Weights of a small GPT-style language model, trained from scratch on English Wikipedia: 3 heads of 32.
Each number is 128 + 24 x the weight over its row's rms, rounded and kept within 0 to 255. Layers, rows and columns count from 0. The size above them is the row's rms in percent of the matrix's.

# layer 2 attention query, 96x96, rms 0.134, rows 37-63, columns 0-95
size [146  75 130  74 159  76 102  78  83  92  96 107  81  79  97  99  82  81  87  89  96  89  90  82  91  91  93]
[[113 137 126 121 150 139  81 156  95 132 108 111 131 180  92 102 150  79 120 148 104 121 104  94 161 140 155 139 113 108 108 194  94 133 129 138 139 139 148 135 115 113 127 118 125 138 108  88 115 130 153  88 167 133 117  96 139 119  80 126 119  87 146 108 124 124 141 136  88 124 136 133 137 109 137 125 120 116 120 148  86 134 156 142 158 138 123 135 106 154 116 163 148 197 146 173]
 [148 129 116 137 126 140 114 136 110 142 122 115 108 166 102  41 152 121 129 123 121 111 135  94 148 143 138 152 110 117 115 193  89 126 155 124 118 115 143 127 116 119  98  94 132  88 121  95  90 127 127 135 180 135 133 102 125 137  71 125 139 123 124 108 135 148 122 121 102 147 142 152 129 118 143 166 121  92 127 148  93 119 172 108 156 126 126 115 134 154 143 146 156 192 132 172]
 [140 136 134 117 113 146 104 148  70 140 122 136 126 145  97 102 154  75  97 148 127 110 115 104 143 120 162 153 103 113  97 182  89 149 111 158 149 119 131 152  83 131 151  96 134 135 130 106 135 159 139 114 164 124 114  95 135 140  82 120 107  99 141 102 136 157 160 136 104 133 117 135 134 104 126 153 128 114 106 148  94 111 124 148 157 138 106 141 115 160 106 139 141 200 141 177]
 [111 110 141 112 134 113 149 141 143 125 134 140 132  91 174 206 101 136 107 130 147 160 100 154 110 115 127  95 130 137 132  76 171 132 104 136 133 109 110 119 141 155 152 167 133 153 133 144 159 115 133 140  88 117 143 152 148 123 190 120 106 133 134 145 132 104 116 125 155  98 106 117 161 141 105 104 136 176 126  92 152 123  88 149 109 118 119 149 141 118 110 101 105  73 122  90]
 [135 131 115 130 122 113 138 120 170 125 141 143 139  87 141 154 113 178 142 117 132 145 157 147  90 112 112 120 164 129 151  50 175 124 134 125 116 163 110 122 145 123 114 168 128 118 140 166 145 113 110 149  92 121 143 162 112 117 165 127 135 147 110 139 130 114 109 131 157 139 130 131 103 149 133 124 152 133 133  95 174 116  99 117  97 125 137 122 146  93 148  98 119  39 110  98]
 [129 123 125 154 118 122 143 101 156 108  94 137 106 132 192 106  89 162 137 144 121 148 190 160 112 142 124 103 126 155 158 127 139 160 138 116 122 116 146 139 108 157 103 100 124 114 130 118 133 153 115 105 138 143 146 111 126 117 156 157 140 131 172 164 120 157  82  88 123 101 122  97 146 133  79  87 119 156 147 136 151 124 134  81 134 122 106 182 140  80 120 118 129 119 103  97]
 [107 147 125  92 133 135 161 100 107 104 128 160  94 113 126  85 102 162 107 154  83 130 126 166  94 104 148 131 136 123 123 126 108 126 137 117 160 103 162 125  72 121 133 112 107 147 143 163 111 104 136 187 118 193 150 164 130 165 113 140 158 145 139 121 122 139 151 129 160 108 138 130 164 107 140 136 148 122 135 122 114 133 115 108 104 142  99 187 111  96  92 142 158 120 120 141]
 [178 104 110 107 154 149 125  87 143  58 105 121 152 102 119 150 133 144 100 133 117 127 123 140 130 131 115 130 147 163 137 127 102  95 111 127 148  98 108 124 109 105 138 127 136 110 149 136 145 105 142 153 125 146 156 101  97  83 180 159 175 116 123 166  80 128 102 116 161 103 146 156 156 146 137 152  91 127 135  90 126 137 116 110 104 175 131 149 140 104 128 149 121 134 176 108]
 [ 90 147 123  99  90 129 116 129 104 173 160 135 137  97 122 181 134 133  99 177  93 143 115 142  92 125 108 141  91 140 102 120 141 120 140 108  96 181 134 132 118 107 116 158 126 121 142 164 120  88 134 169 105 151  99 145 108 115  79 100 155 145 128  92 103 141 156 141 143 152  90 106 123 119 160 149 139 141 109 146 116 158 106 121 106 163 159 140 125 131 113 146 167 126 131  92]
 [154 126  87  81  98 140 104 113 149 159 148 140 139 100 138 137 156 135 146 156 113 134 156 155 102 115 131 143  85 153 154 129 100 126 172 123 145 139 120 176  96 131 142 143 109  99 146 102 133  78 144 155 136 144 110 143  85 105 158 138 159 127 120 141 102 145 125 120 152 104 126 132  60 112 140 180 111 140 123 126 128 114  99 100 115 163 124 129 130 121  71 135 110 146 127  83]
 [124  97 117 150 104 135 153 160 128 114 138 153 108 156 137  97 117 131 165 161 178 153 152 111  98 117 123 116 117 144 138 134 162 144  93 104 128 126 135  97 173  91 121 120 146 126 154 117 105 155  80 170  92 101 146 128 120 126 139 129 124 137 129 129 117 112 108 132 136 101 147 172 193 151  93 101 160 114 138 132 125 159 142 141 160  79 141  99 157 114  73 118 151 114 153 119]
 [139 134 121 152 170 121 118 110 171 100 134  95 146 142 122 110 123 128  91  99 142 136 133 122 153 164  94 147 139 112 153 135 154 115  84 111  95 153  96 110 192 166  86 139 125 108 128 131 133 113 129 103 135 113 139 111 124  56 125 150 133 108 143 140 126 138  55 102  98 135 128 114 136 143 130  81 115 102 129 111 128 142 148 122 146 144 143 105 139 130 197 122 151 116 138 139]
 [ 85 114 132 150 104 154 110 109 107 157 111 125 144 142 148 117 146 139 117 164 130 134 170 126 166 142 140 104  90 132 139 129 134 167 140 117 141 140 183 154 110 175 128  88 136 139 129 114 119 169  87 122 145  95  81 122 129 158 120  79 106 157 143 125 162 172 165 118 157 113 103 103  82 142  93  97 137 128 119 131 136 110 145 110 137 103  99 156  95 112 139 131 133 152  93 125]
 [182  81  88  98 138 144 145 117 171 105 132 166 130 135 125 113 123 137 133 154 156 131 147 145  97 141 105 106 107 151 178 131 131 134 119 107  98 169  92 124 124 124 137 110 156 105 167 128 119 125 145 135  93  94 144 116  95 111 170 142 165 115 142 137 102  91 129 140 174 118 129 159 110 148 130 141  93 122 131 101 118 143 122 110 118 115 129 124 135  97  69 107 126 143 194 144]
 [167 132  90 130 104 138 171  96 129 153 118 112  96 122 130 103 134 148 146 139  90 119 195 148 147 136 215 144 119 158 128 134  98 143 138  99 185 134 150 102 102 137 131 109 126 123 134 116 132 161  88 146 144 119 123 122 114 122 117 119 123 135 131 126 154 146 146 125  81 134 102 121  58  99 135 148 131 102 147 120 138  79 146  89 132 152 127 105 124 130 140 122 131 137 127 107]
 [102 121 109 139  65 113 138 105 147 142 130 158 115 121 154 150 117 128 151 160 129 169 174 143 119 124 130  90 106 149 124 117 170 185 142 118 102 172 134 100  95 124 120 104 126 110 164 135 137 172 122 125 119 130 124 157 130 116  87 101 163 136 160 124 126 125 118 106 166 130 134  84 150 118 134 101 103 148 128 166 121 150 148  96 139 112 160 173 146  85  92 119 144 146 117 102]
 [114 127 119 175 147  94 149 115 157  78 117 119 112 152 193 118 110 122 101 141 141 137 132 128 147 144 111 109 165 108 108 111 138 145 116  84 112 117 125 128 148 137 108 134  90 120 149 138 141 124 109  87 141 143 139 128 156 123 122 134 122  87 160 160 146 164  84 117  59 139 106 129 160 119 106  93 172 156 110 168 121  99 142  93 125 121  94 144 115 133 164 128 159 118 148 143]
 [128 105 130 144 134 137 131  83 122 120  84 115 124 140 126  81 111 129 158 106 179 117 129 139 113 118 147 116 157 131 109 128 103 119 155 196 194  89 125 156 105  88 147 100 135 112  86 126 155 153 123  98 153 142 125 107 145 173 164 102 101 114 102 132 155 118 147 122 131 134 144 144 121 128 117 150 142 143 126 148 136 105 127 155 109 112  88 128 111 147  80 108  82 132 162 144]
 [126 145 125 143 124 123 110 153 144 110 151  88 139 132 132 155 154 119  87 109 103 137 152 111 156 138 111 141 118 152 114 136 169 145 116  99  78 140 153  86 156 145  84 151  78 112 148 156 153 118 101 133 126 120 124 111 104  67  87  95 128 115 144 115 136 147 113 137  84 174 103 118  97 130 163 103 142 131 137 137 135 146 140 116 174 159 160 113 108 137 183 123 157 138 135 109]
 [141 121 142 153 129 103  91 107 123 155 111  78 148 127 109 140 127  86 160  69 151 132 129 137 156 125 134 144 168 136  78 134 143 122 124 194 143 113 117 145 127 118 119 135 113  81  77 118 157 146 153  78 141 100 137  86 151 124 137  89  77 135 128 135 145 104 134  96  93 123 140 128 110 131 139 116 139 122 140 123 135 120 138 177 143 139 160  81 141 148 133 107 101 125 139 112]
 [111 139 137 170 139 128 174 119 152  98 118  98  89 161 157  56  97 137 143 114 122 122 163 137 154 122 177 140 119 119 128 118 143 148 134 129 147  87 153  94 161 132  85 141 100 156 136 127 123 147 114 150 129 135 147 143 160 111 110 129 123 104 142 118 163 115  78 129  72 145 111 100 128  98 112  83 142 146 163 143 145 139 168 109 166 112 120 136 100 124 118 119 146 106 113 138]
 [121 138 136 107 135 145  92 131 143 132 131 123 144 110 132 149 133 142 115  95 142 150 101  90 148 133  93 116 133 139 124 128 177 106 132 135 110 149 102 117 114 127  89 142 163 112  97 128 125 160 128 132 116 132 154 110 146  70 138 145 152 137 139 163  94 103  69  92 135 126 166  77 179 147 110 121  73 132 129 123 134 173 161 141 133 156 179 123 174 128 144 157 126 124 109  96]
 [151 132 113 145 100 122 179 137 130 145 150 149  75 153 129  72 112 130 132 141 128 141 161 128 116 149 187 139 115 130 171 130 131 173  98  69 103 152 135  93 162 132 146 138 137 132 128 120 115 141 113 137 105  73 122 160 147 114  93 123 123 141 141 123 155 105 125 136  89 140 128 141  75 111 139 122 137 102 153 131 122 119 138 125 155  86 133  89 153 131 111  99 159  93 146 155]
 [ 82 119 130 117 138 110 101 187  96 198 139 135 132 129 107 145 137 129 156 126 124 132 105  95 135 120 147 147 120 107  97 113 135 147 116 161 101 124 154 121 185 103 112 165 128 120 105 116 111 125 161 143 117 114 120 131 175 144  64  89 134 129 137 106 148  98 122 148 113 147 139 152 160 105 134  98 152 127 120 143 124 133 160 195 172 119 147 119 120 142 104 137 139 119  99 121]
 [ 95 126 143 128 126 133 147 138  92 112 122 145 120 140 102 118 140 135 126 154 112 119 118 121 139 102 158 131 123 132 101 127 107 126 141 144 171 109 176 102 110 110 144 134 116 195 153 137 112 123 116 183 114 150 127 159 134 190 101  86 114 132 122  81 149 102 204 190 127 144 117 145 143 131 143 157 154 125 138 115 128 108 117 153 118 126  95 144  72 137 113 146 141 113 121 142]
 [117 128 116 102 139  99 138 201 117 155 167 142 148 120 121 186 159 109 132 154  93 109 104 111 141 107 132 148  90  95 122 124 114 150 103  99  80 110 149  99 177 148 130 160 117 171 160 117 120  89 168 156 102 114 110 156 129 132  88 138 166 132 115 120 115  99 134 152 131 136 117 150 130  97 138 115 124 115 137 114 111 118 129 123 164 135 149 134  87 129 144 134 167 131  90 126]
 [114 133 118 122  56 103 106 119 139 138 136 105 129 113 134 162 135  68 170 104 165 168 171 148 152 119 166 146  87 160 129 130 149 146 150 123 145 136 136 106 114 125 121 123 118 109 117 107 124 136 117 131 127 144 142 132 137 129 116 105  90 140 120 150 115 153 136  99  99  92 155  90 146 131 112 120 143 149 122 136 124 143 130 127 148 149 201 126 162 135  95 138 129 124 114  48]]
# layer 2 attention key, 96x96, rms 0.131, rows 37-63, columns 0-95
size [130 148  64 177  67  80  95  75  79  90  89  98  79  78  87 103  87  80  81  87  95  86  85  82  87  86  89]
[[140  91 151 141 108 145 143 157 154 119  96 150 112 112 136 142  97  94 114 123 176 165 100 117 124 173 127  86  97 120 114 156 170 109 143 113 111 153 106 146 170 146 150 198 153 117 131 130 107 126 112 140  98 104 162 168 141  93 149 135 125 156 102 119 104 138  96 132 136 119 114 136 128 149 109 115 150 134 125 110  77 146 155 136 117 127 166 126 165 135 111 150  94 120 167 122]
 [139 100 153 139 106 151 137 153 162 122  99 140 112 117 138 149 105  92 130 131 175 162 105 117 125 174 130  79  80 113 134 156 167 123 155 105 120 164 112 146 167 143 140 189 161 131 128 124 118 122 110 136  93 109 159 167 137 112 133 149 127 158 111 114 109 113 108 143 139 130 103 127 118 144 112 110 137 129 129 113  71 146 139 135 115 145 170 134 164 126 104 156  76 123 175 112]
 [159  98 116 140  81 157 125 129 162 106  88 120 109 118 126 151 101 127  96 141 186 152 111 123 127 153 109  76  74 102 144 136 147 125 144 112 114 184 101 163 159 135 139 182 144 114 156 126 156 104  92 177 120 137 142 170 141  94 135 140 121 168  95 127 115 132 138 121 145 134 112 150 111 125 127 126 150 123 135 137  83 122 145 165 145 128 151 126 146 123 120 133 105 109 158 136]
 [127 148 107 108 149  99 132 119 122 125 158 119 153 124 113 111 150 164 137 117  79 100 152 134 119  66 119 192 172 137 123  75 111 143  94 156 130 108 142 100 100 129 116  86  96 122 132 146 142 127 149 113 144 145 121  94 114 163 122 102 129 105 131 147 151 131 135 126 128 144 155 120 130 126 142 144 122 115 115 130 201 111 121 114 144 124  92 124 102 125 154  91 175 118  73 138]
 [ 99 161 131 126 171 133 142 108  78 161 159 127 124 168 142 114 148 124 166 116  91 107 147 146 125 116 155 145 144 169 115 141 111 113 127 143 135  72 147 114  94 121 110  65 127 145 126 113 105 178 147  73 152 127 100  92 103 162 113 132 132  91 166 132 132 101 130 143 110 119 129  97 123 129 137 137  78 151 134 147 157 132 120 100 131 125 122 114 103 135 126 119 132 182 117 108]
 [121 145 153 145 120 147 113 124 156 121 130  97 110 129  91 154 118 112  90 161 100 128 119 135 167 134 102 143 114 115 139 143 148 138 127  93 134 143 127 115 117 119 122 123 136 177 116 135 142 140 157 138 131 170 100 136 172  77 105 167 111  83 138 138 105 183 141 142  94 128 187 140 147 123 161 143 104  59 143 142 102 160 159 109 126 132 155  96 155  98 120 142 106 101 124 114]
 [148 129 100 121 120 132 120 107 150  99  88  81  76 146 104 130  93  80 125 160 154 117 109 128  80 132 135 131 112 109  94 150 135 169 158 137 150 139  78 146 123  99 136 125 164  88 131 139 121  92 123 153 132 124 104 131 141 138 114 132 142 130  86 111 146 135 144 135  86 140 142 145 133 161 152 120 134 109 123 152  93 168 147 151 176 132 170 125 134 129 117 176 102 171 113 123]
 [178 135 121 116 163 166 139 105 155  85  85 133 104 116 151  89  78 122 120 137 111 129  96 116  69 144 201 119 165 132 141 144 120 156 151 122 136 109 173 124 128 145 117 121 111 141 134 105 119  98  98 130 148 149 133 116 169 146 141 154 123 121 134 152 110 158 162 111 116  93 120 147 124 106 143  90 134 129 153 134 125 144 111 168 111 120  96 115 133 114 120 137  92  97  88 138]
 [128 135 115 113 102 112 143 156 147 115 117  84  53 143 144 117 155  87 127 145 145 133 111 139 105 137 129 133 124 110 118 140 139 163 149 118 124  65  87  84 146 135 156  75 152  82 136 139 148  95 100 119 116 154 168 109 124 159 151 113 135 153 111 130 145 156 153 127 150 138 128 119 187 131 105 161 130 142 111 140 118 121 156 130 112 134 150 137  94 164 120 123 122 171 130  94]
 [112 144 144 107 131 137 126 152 131  99  98  81 105 132 173 113 110 108  95 135 132 106 125 130 156 161 109 104 121 121 126 156 162 144 149  88 121 115 127 130 175 163 126  90 153 133 135 114 148 111 124  90 152 161 104 127 161 174 144 149 101 128 129 156 126 135 148 115 145 134  88  88 116 123  97  99  90 145 110 139 122 139 157 142  96 166 173 133 122 150 116 125  63 117 108  85]
 [123 131 136 180 136 166 121 117 132 129 127 143 128 103  80 147 173  98 172 100  91 174 125 129 123  83 125 133 148 103 136 142 113 142 175 123 140  98 136  96 119  82  77 136  85 129 129 142 149 151 128 157 122 148 150 109 118 117 137 145 186 145 121 131 136 121  84 135 143 154 132 167 125 120 187 109 135 126 152 102 126 125  92 117 107 112  99 105 112 127 138 109 136 133  91 120]
 [127 135 163 109 158 116  93 149 141 146 127 183 121 129 108  84 111 112 118 119 116 165 124  93 103 119 185 139 138 113 152 122 133 106 130 131 126 131 163 105 122 157 101 131  80 177 119 112 115 108 143 156 107 137 159 118 135 118 171 121 121 109 183 117 102 128 115 135 150  97 153 170 163 142 122 159 138 113 177  73 127 152 107 125 140  91 119 118 137 133 104 105 144  91 152 128]
 [115 132 139 143  93 120 128 121 115 168 120  92 166 121 129 149 145 147 102 179 132 111 137 165 166 122  68 131  83  93 157 106 143 122 129 115 141 118 144 173 128 121 125 133 148 139 152 121 168 126 151 119 124 158 125 143 123  88 119 122 137 109 106 117 150 167 115 128 128 139 148  91 142 102 108 142 110  82  89 176 113  91 170 137  92 155 167 107 153 100 120 134 136 121 170 123]
 [122 126 142 156 148 143 135 115 135  89 115 110 115 104 129 115 127 104 169 100 128 148 101 139 150 112 119 135 141  85 150 176 131 139 155 117 119 104 132 146 144 105 103 135  93 155 131 111 144 110 121 130 142 114 131 112 157 127 167 184 118 160 139 147  99 158 109  93 122 109 113 177 128 107 119 107 158 145 140  87 117 123 102 168  72 173 108 106 156 129 132 112  88 118  61 109]
 [132 112 110 152 105 128 114 136 152 108 120 126 145 119 171 129 111 129 102 161 137 105 147 120 185 137 104  76  74 116 156 106 122 142 180  80 114 178 111 167 135 129 114 117 155 160 140 110 127 107 153 129 155 173 109 136 116 114 138 160 130 124 147 125 148 109 129 109 134 127 129 141 110 139 116 147 108 138  96 154 140 121 149 100  65 125 144 142 149  92 109 125  96 118 190 135]
 [ 95 127 120 164  96 136 116 147 139 115 120  93 111 120 112 157 178  94 107 129 103 157 136 152 160 133 101 147 129 105 127 144 146 153 145  93 136  65  88 106 126  99 154  98 129 142 140 125 158 111 116 124 126 170  84 120 152 144 128 173 103 128 116 132 125 198 138 133 102 143 132 140 177 128 124 141 140  85 136 135 106 136 148 102 111 145 138  99 126 147 138 100 157 162 109  92]
 [134 137 134 141 132 144  93 124 138 142 120 134 112 109 110 135 111 107  97 144  87 140 149  91 126 104 166 168 119 133 133 109 150 140 103 139 152 147 130  96  93 115  98 103 122 158 119 142 165 153 131 157 116 154 128 128 136  47 130 136 113  97 146 114 116 163 126 134 110 135 183 143 125 151 172 186 137  94 144 103 123 161 123 101 170  83 168 138 163 102 140 128 134 120 132 140]
 [124 130 128 161 132 170 159 146 107 138 125 121 159 136 130 159 112 157 159 117 129  95 138 152 146 127 119 137 124 163 109 100 127 123 106 131 132 157 147 187 105 143 112 153 124 137 155 142 110 160 108 108 139  72  74 152  99  80  84 150 123 125  96 134 127 121 102 127  98 105 133 116  70 118 161 100 126 118 126 118 165 108 119 122 126 140 139  82 154  92 165 164 119  93 125 136]
 [128 124 135 136 107 126 109 139 154 154 152 137 104 129 165  97 128 111  90 159 146 157 145  80 116 124 177 123 111 103 169 122 153 164 151 104 102 101 133 101 144 151 114 110 146 148 166 128 116 114 135 149 112 175 120 128 122 112 152 154 119  99 144 117 124 137 127 114 142 142 168 107 166 123 115 178 142 117 110 126 143 158 127  83 107  75 150 151 142 140  81  91 176 118 169 134]
 [107 107 143 131 153 146 144 136 105 167 139 139 155 150 160 151 133 176 123 105 130 127 158 130 164 156 133 133 112 161 146 115 109  91  82 127 107 124 159 124 149 179 114 146 116 162 139 128  83 157 112 138 126 105  76 149  95  83  90 126  99 129 139 140  99 105 121 116 163  95 132 101 109 117 144 130 116 138 151 113 168 119 102  80 131 110  93 113 103 132 134 115 162 111 170 153]
 [104 114 132 166 104 127 103 136 140 170 166 159 144 130 103 149  99 108 149 136 106 137 161 107 135 103 141 131 111 104 116 110 149 151 153 103 111 160 109 139 126 104 103 115 136 151 144 135 115 129 165 124 117 125 101 129 108  96 120 145 130  93 155  89 123 122  99 134  91 143 163 155 103 164 188 144 127 115 123 115 132 176 143  70 157 115 169 127 160  84  97 149 143 120 176 125]
 [140 124 151 109 143 127 127 135 146 152 128 172 114 147 118 118 169 123 161 117 102 155 114 138 112 167 142 132 159 144 149 129 100 114 130 123 143 110 148  70 125 117 153 114  94 122 142 136 112 111 137 126 116 129 124 118 140 209 144 121 107 117 121 127 111 150 175 167 137 109  85 141 165 120 115 143 135 104 167 149 128 132 139 106 132 121  67  87  57 154 130  98 145 116 101 102]
 [124 117 128 138 124 122 105 163 154  92 146 150 153  99  99 142 176  90 127 105 119 154 160 113 147  97 107 118 102  78 128 141 120 135 167 111  99 137 108 132 129 114  89 141 111 154 104 121 140 106 163 142 135 136 156 113 124 120 170 149 149 168 166 117 122 122  96 111 133 166 110 210 121 141 122 166 132 158 130 101 114 114  95  94 108 132 136 170 122 118 102 113 140 152 153 127]
 [ 95 130 135 136 129 102 129 133 107 177 168 132 154 146  99 132 142 139 187 111 126 140 128 122 139 109 112 162 100 136 124 123 114  92 111 156 152  78 123 117 178 134 148 110 142 117  91 122  97 134 136 139 108 103 114 117  74 132 122  96 129 132 100  91 155  77 113 132 142 146 103  79 138 131 138 148 127 160 140 137 136 122 100 105 162 120 159 136  76 167 134 134 165 168 154 128]
 [146 118  89 158 106 113 133  80 102 138 135 123 145 141 142 120 114 144 170 156 145  98 142 136  99 125 124 125 118 110  78 128 134 134 159 147 122 148 110 183 136  96 127 119 165  81 169 135 119 153 110 131 134 111 105 147  89 114 105 124 170 141  94 103 154 110  79 110 113 152 145  98  81 134 133 134 134 166 108 152 122 112 138 145 142 130 160 125 154 112 118 153 158 176 155 167]
 [116 120 125 116 128  86 128 111 114 140 148 116 129 111 124  73 134 126 119 141 134 140 139  91 126 116  91 127 141  98 130 160 141 125 111 173 151 116 114 113 150 102 150  95 154 112  84 108 123 106 129 141 121 159 170 127 137 165 148  89 127 137 147 111 158 104 118 120 156 165 130  92 150 150 109 115 139 185  89 130  99 150 113 152 165 129 135 203 128 160  94 141 147 177 119 137]
 [ 92 125 133 142 136 159 128 182 144 135 118 113  96 126 150 146 140 128  85 121  68 156 160 139 147 157 103 113 159 132 118 143 145 155 140  86 122 112 129 101 145 173 145 113 117 139 142 126 150 138 122 136 130 151  70 140 150 147 118 126 103 148 120 157 148 143 111 130 179 166 150 106 129 133 130 111  87 120 148  97 136 125 144  69 113  99  95 122  91 136 131  64 143 141 133 110]]
# layer 2 attention value, 96x96, rms 0.0939, rows 32-40, columns 0-95
size [119 109  80 110 127  99 105  84  95]
[[125 172 124  75 116 123 139 136 165 109 138 105 116 146 114 153 122 158 149 107 109 118 113 144 189 115 146 131 114 177 179 129 106 114 144 124 123 128 133 101 140  84 149  99 141 167 125 142 130 101 118  84 131 176 143 119 123 132  87 114 134 115 143 113 107  78 142 135 149 117  86 109 139 126 188 126  86 142  95 134 124 136 100 110  96 133 101 155  95 130 126 123 136 164 135 150]
 [106 113 157 166 116 110 162 101 145 106 137 167 114 113 145 111 111 118  92 135 147 161 136 130  75 138 148 102 142 134 117 124 140 116 119 142 150  97  93 109 117 165 114 125 132 115 171 157 126 188 182 114  89 132 135 146 176 142 148 116 112 125 116 115 189 138 156 153 148 144 159 102 131 116  85 139 123  95 135 100 119 103 121 144 124 121 142 179 128 149 139 114  96 117 118  95]
 [ 63 115 111  78 173 141 107 135 135 152 129 172 163 131 153 129  91 135 141 107 123 107 145 167 160 127 152 133 118 138 120 112 140 100 142 117 156 155 137 136 150 136 121 167 145 152 118 124 124 176 102 102 119 126 104 161 106 157 121 136  86 112 134 120 106  99 120 117 117 138 102 118  85 142  72  95  84 155 120 114 125 144 146  83 125 131 137 160 113 104 106 124 146 141 165 161]
 [176 126 161 112 163 111 145 150 157 108 108 104 136 128 145 122 129 154 135 133 134 117 125 132 173 154 133 108 144 156 173 113 133 103 103 120 109 157 113 114 151 165 141 159 147 112 126 157 120  59 104 113 117 140 149  99  87 117 145 135 175 123  87 109  83 107  90 139 140  88 115 142 134 178 120 112 119 175 121 122 131 120 142 101  85 103 138 132 116 143 153 127 127 107 123 169]
 [150 118 120 113 171  95 114 149 146 114 127 116 164 139 119 142 140  93 168 138 121  96 101  76 179 138 114 129 146  82 134 137 102 169 133 149 151 157 105 111 123 180 114 117 144 152 136 159 118 113 157 119 130 147 113  84 101 134 127 156 124  91  93 119 116 108 116 133 110  80 148 132 132 152 150 131 121 118 133 136 127 124 137 133  77 117 165  90 130 161 158 129 136 131 119 196]
 [128 134 113 110  96 130 156 107 128 140 135 138 104 150 132 127 111 131 136 137 183 124 115 116 142 123 169 123 134  99 161 126  90 164 159 131 166 127  85  76 165 134 163 123 120 141 151 107 148 146 144 135 123 134 122 153 165 126  79 101 156  68 138 131 153  80 172 136 115 105 139 116 113  93 153 105 115 125 156 175 129  92 123 158 163 146 121 104  91 112  94 134 143 134 116 125]
 [187 161  98 148 166 141 149 172  72 119 132 104  94 133 131  98 135 113 169 148 137 102 142 121 137 122 156 154  97 149 158 132  73 112 133 128 131 102 150 110 114 120 155 106 131 157  72 103 143 141 127 169 141 111 115 127 135 169 117 115 103 144 113 117  91 124 160 130 123 134 122 120  92 128 129 130  90 113 131 172 124 114 123 105 187 101 130 111 155 126  94 144 115 130 113 111]
 [118 113  89 102 147 136 133 134 109 145 127 119 141 136 140 139 108 154 152 124 110  96 154 163 146 125 142 131 108 120 124 125 121 120 134 127 162 152 166 122 175 178 123 144 158 141 110 124 123 138 109 113 118 123 118 157  92 170 117 114  89 141 108 124  93 121 124 115 142 173 117 144 106 183 116  97  79 117  77 121 124 109 146  78 160  70 139 157 106  77 140 131 127 142 155 166]
 [111  92 120 127 120 158 127 134  93 162 128 119 123 118 133  96 133 110 130 152 120  84 145 101 149 119 104 146 124 132 124 146 100 146 153 116 131 108 176 171 127 118 125 116 123 129 105  95 105 125 121 166 176 147 103 108  75 141 150  89  70 141 104 148 124 158 117  95 110 124 135  93 125 126 170 157 124 156  88 143 133 145 147  83 129 101 147 177 117 177 108 123 137 159 141 146]]
# layer 2 attention output (transposed), 96x96, rms 0.104, rows 32-40, columns 0-95
size [131 127  88 117 127 110  99  95 126]
[[ 92 137 109 137 143 118 110 134 126  82 129 169 104 122 122 116 132 120 160 105 156 158 143 100 137 120 115  98 123 142 122 137 128 112 121 128 125 108 131 136 161 137 104 131  98 139  62 179 167 120 146 136 113 102 116  76 125 115 122 168 106 130 149 169 151 151  91 146 101 128 135 124 146 137 130 176 138 128 146 165 111 122 171 155 115  83  75 140 122 112 172 142  83 114 136 160]
 [171 113 151 121  89 164 131 123 143 129 126 105 120 116 154 140  93 126  92 140  87  85 145 153 154 106 129 150 117 107 148 101 128 130 100 136 114 115 123 137 122 132 152 131 130 145 201 125 135 138  99 141 204 151 137 149 143 147 107 108 144 138 106 112 108 123 170 153 165 114 125 126 115  98 119 129 137 146 115  77 120 123 106  97 130 165 157 132 138 126  52 136 121 104 140 133]
 [143 135  90 115 126 133 151 120 157 114 118 117 127 113 131 177  89 100 119 144 127 107 136 100 171 137 115 139 149 125 113   9 129 102 124 117 121  90 114 132 113 131 115 178 161 123 125 121 134 133 119 137 174 132 140 128  98 143 142 121 107 140 122 142 139 122  97 141 121 125 108 107 116 125 120 101 135 139 132 163 208 132 140 157 159 159 155 148 115 122 116 126 101 128 109 135]
 [106 137  99 138 160 132 167 133 140 142 129 162 105 121 147 144 108  93 135 160 154 167  94  97 113 150  80  90 103 144 114  97 117 103 137 160 128 114 130 142 166 124 127 162 149 118 106 169 146 151 162 144  92 114 116 129 102 127  98 142  41 108 131 149 135 113 115 127 114 122 136 135 122 132 104 157 146 161 131 179 141 101 124 174 134 106 107 121 105 120 112 130 123 114 128  83]
 [ 88 139  89 145 131 125 175 118 137 161 116 141 123 124 115 138 116 109 131 159 116 193 100  95 154 140 106 109  87 137 144 150 104  90 151 126 151 115  98 104 148 124 108 110 174 116 115 144 146 112 158 141 115  91 106  60 125  99 129 124  87 129 167  81 103 127 127 134 107 189 144 131 144 147 130 159 136 119 106 158 127 108 153 129 159 125 112 146 127 132 149 117 161 126 114 128]
 [151 129 106 145 109 127 118 156 126 111 118 181  95 120 111 119 114 154 145 100 132 132 143 112 192 129  96 119 107 132 120 154 147 143 125 116  99 109 148 127 163 138 112 113  96 111 121 160 139 103  99 143 163 124 113  75 160 134 149 117 160 104 110 132 128 107 115 180 138 147 122 195 127 114 135 158 153  98 137 118  91 134 145 110 117 134 106 120  96 124 113 145  87 105 172 186]
 [120  94  99 113 150 129  91 162 124 144 127 140 150 126 121  51 137 153 117  88 138 111 151 138 148 130 136 166 139 107 143 135 169 128 105 113 106 131 121 162 113 123 104 109 141 113 132 119 140 145 119 133  99 160  98 113 122 122 107 134 148 127 118 146 137 106 131 140  79  91 131 153 133 134 134  95 110 103 120 184 150 110 138 144 130 136 163 136 116 114 169 192  99 198 133 163]
 [114  97 104 108 137 145 165 124 142 133 102 129 130 116 130 157  87 100 118 161 124  83 149 100 161 134  83 134 127 116 127  45 149 109 116 106  94 116 119 135 102 125 128 168 180 114 133 101 127 145 128 126 135 148 134 117 107 147 125 131 112 138 156 127 146 118  93 138 103 124 146 131 116 136 127  92 108 149 153 189 194 130 165 157 138 149 162 137 119 114 111 133 105 141  97 150]
 [ 92 151 167 121 125  79 136 121 136 168 164  95 143 115 118  87 169 151 126 128 142 132 121 130  76 122 160 151 145 144 160 152 123 112 132 112 158 162 127 106 116 123 122 109 145 118  90 110 113 124 136 103 108 122 119 114 118  91 135 163 119 157 136  92 126 126 123 121  85 125 135 109 154 185 140  91  99 110 103 164 145 103 142 116 142 133 109 133 146 125 181  92 187 143  97 137]]